From a checkpoint of a small transformer trained on Wikipedia.
Architecture: LayerNorm before each block, no biases in attention or MLP.
Training: a variant of Muon for these matrices, 121M tokens, 3705 steps.
Each number is 128 + 24 x the weight over its row's rms, rounded and kept within 0 to 255. Layers, rows and columns count from 0. Numbers have three digits each. The size before them is the row's rms in percent of the matrix's.

# layer 3 MLP up, 384x96, rms 0.169, rows 151-179, columns 0-95
081:108096125171150165174118126094145135112108148142109099129103134164101116155133117131099136162133119191148114123108107123078174134146143141130105144144104143110159086129133126105087116169091122170144143108124126128151101109082150106108119088121115136141107112121099135156101145148151179122
102:125097126170097141114175095121122125086116185155113115097117117137093138133136127142139155152173100114121131136081144118113122088096171082133130148119143152125127141146151112115188097167147122088142130129133088164120139143150120103111118148166144081132122152115174108122138129125125110099
050:115108117089180088129125157128104146106143153100115141120156103079120121137115113144091161098153099146140116107143118168093155092071145093143137169103120108118161140145151146112140137160143172154148118145106139120135120122146163130160146130152162161094119109128171124096158127122095142126
107:076115164107152153101119144137132137139118136151145161111124130159138138146137096125092108137133109155152128101130104137137085142144133168130088135111107176084099105136159148126159150170110148075138138159103093127110111170113179134158131125141129149134101090122122119157104101068148134121
103:178170116129139119107129130124092153118114126118148142147114157132122141144129121148176146091163129115164122085103147096124136077123120114145138167189112112116127151112107122133152155125094112125148081173106098095147088111158143117147118122122144120097113125090148159116149152082102153096
127:136157134134105121119117092131104145168137101084181119099127163157154119125090151099128144080157127119157094111095127103121123107120154145131089141072110148154127179138138085136141113181122141153152138114121134139106143113142134175116116151111155099161139148138115094140173110132102113117
102:139124139135146098086136147111082109140160154170145123115116124156168084111096059096129125142125167151138121111145101107131093104109106141139121116117082126134141136142133112137114132147097117178165133141141128158143083139160153175124122170146115166145130116116115134107126130066155115116
116:115118117133140158149122104137105097139165091143135128180190102125161136153127121138094095118112114103101141129137123112153095141161129100143130128106083151100112125101175118128144142076129154111136141133133121107115180129162159135136073148137086113114137133127132137163153157132106092181
088:069160096101136154137126126083129137140114149128077107135149155105149143155167108129126151137099136126112149152120164151117155126164123123140150136117132117068113064153115124166164128083141142161137150126110133130125103113121113120129166116073106168101131154118148159139151151119109131162
134:114161132099106176203083132091110104145143115113149142122113156134155123130157122093140126128135137135109127167094106178120117138164126142163138168089109116092107174158103093151130154120165098152113138126120118114141128119135125121109147080117150104134127120123129093100117100095156100115
124:152089126165128124161127145136149123125138177113121106146165145128134086098176132127138091109117135140114159116145146166130132099125124124155094131129158123111137133129127123164168095100124130124163088130156110096088163145121134086097171094104119144111150136091104129171163102158081106146
108:152152143131152141142138151114129128139168173105133103090101146135118103102155105101140121134175133120133104147132142135089116103124152114153143093123077158133139112145114098103171055128113136127157126152141163081113126128147164114140111116142107152159124147126134118098120155165067171128
104:127104108175143105119084125119102086125135101073123130130113117160085141098155073096130159095126137144139151157111085122143152143105149111136144129142128125134128100097148122120131136160145081145130113131155131123149143168137132150115116127074166181136127159118097122158188113118137140147
145:133133096146156120085108080176122115125123089109123144146129150101124114132140178109146155136161125080136134136128165132115133120088137098148133108130142162146139145110125115147112112093166076100160151129096117127117163101105172091121161157135155124155146104119164112101144109104172088122
063:139150147143130105150114106113108090108156109147104157146115106146154141144116118114167170139134181087094121162158107139158134134118168118146090130115107110132144115140120092115120089101159092155166106130167137101124145129158138113124115044144143089126107125134143130150154146121152106093
049:133117121098114110114076131138119104081087149143104076134131148119126118162146066183139136124146091137121101163125128157126146116111132117136168155145169088121111138180132087157126117137140096115124121120164132090132131125159138145117087120151171126106137129160125134132139120147087089108
105:119097148138119154143132095143148103139117111153161146103151158156148131100148152101130137095103101117121124169106145102115147117166149105149116129117158146116129110154169156161067106174151090126124133147145131108084116118113117093150132154135086097154158173159158144090125116104092121128
124:157145141169186138137134104143129097126149130143120159113129113160072080126119097113101082088135149122100124127157110112169120057160139124112151137152113162136153143109157148175101093115140107122148109126136133123124133123122136145142093130105128120118178169128099128138140128137105080129
082:144129137096122117107151125166093110131155136102154131121157183123147124115085122131127144139141135118113153165118122121079113101128110130167111127124132129122154166188128114131126150142131127136163093127161151162058148099092115147095152094107119123111189112139141123087104121120100114166
112:157139143107158136137112099147111072131147070115141152101136124102152145088129122096132075111165155141138113154097143124121134158154120106154119140132148160135123153106141132141090095163148122121114118126147091152117170118124133108122121173082132130127180096132118087154107112094169118098
104:168131089115110104127149171153130123164098116088106134127111144126153140112147108120116133130153123082076123087139081114140159116081069129138109118136139141157117117131098090116177105124177186141127127125118125125137102085158122131143129133128137157150117099173160120129163109114130126115
074:147139147127112112180150109125131143126117122112115124085112110143108149162121110104115112166162181133118105159131116086181102090158150123174127157137134150117064159114124121161150115113141103091100131132130134172097141100145118126131138140105131121182149117127124120133063116103145142132
086:104067106108166163104154129099129200162134134137126135108124078121157130116127152098135131157155153119100161136106163101109142098122137128137146107175108147107131121150128109131145146102103137132148145108108119118135139105156176134133094080129111141136080144078123118131182125127120144123
140:112109122098141121127098119140119080118142149139079097137186115126141118124092187170117137155107101101102157154172171138105120136154142129105117090122123198132109148126103135135136108097116087116139119154123144084125154130131154123139098166121128118152142161096149152153121122126148105139
090:147097119133120127135093113128125157117099150152166160113161143090153172138149120178120113138121085127121113137146111095119118140109140165119080167153135168086152108148123144158135130160123118079150083112131099153129130124125132111095142126115103167071111130111125119175147119124130183129
107:125121147188161087157182088136162118128144158144141182077129135141144118122103110130070126095145104105174106123097150133142129133138105117144114159099107136094132138146121158150141117138115166107108078138111111130142136141114138107139121128139145122076101118106104118163111153094142153128
105:122160106117128173187126116143108141109092151132091118120142176127151083100161129116121135151137138129167120136146094142129139123124164106185126107093121132141138100101110134101132086116161129170153148142082132172150138125084103107120102116146108116150098109137116116173116134109166127094
095:126138135139112139160133157162134130135156110125109109101112133125140138161124161106099112114169116113140138142108104140142096139130112166167131119104087157098106129159107094098175136128144148155142164086137150153142135160104159112133139121128070088097072119160133117130079148122101175103
078:125124142097122101161148083124155113159083147161134129176111132104122128173094135118107128128114131123146105103087139146127141102164151149058108167105100146093109156142130141157107116121110128129127134114161108130131147123152156136167161130105134153123139119121150153149140173107099157191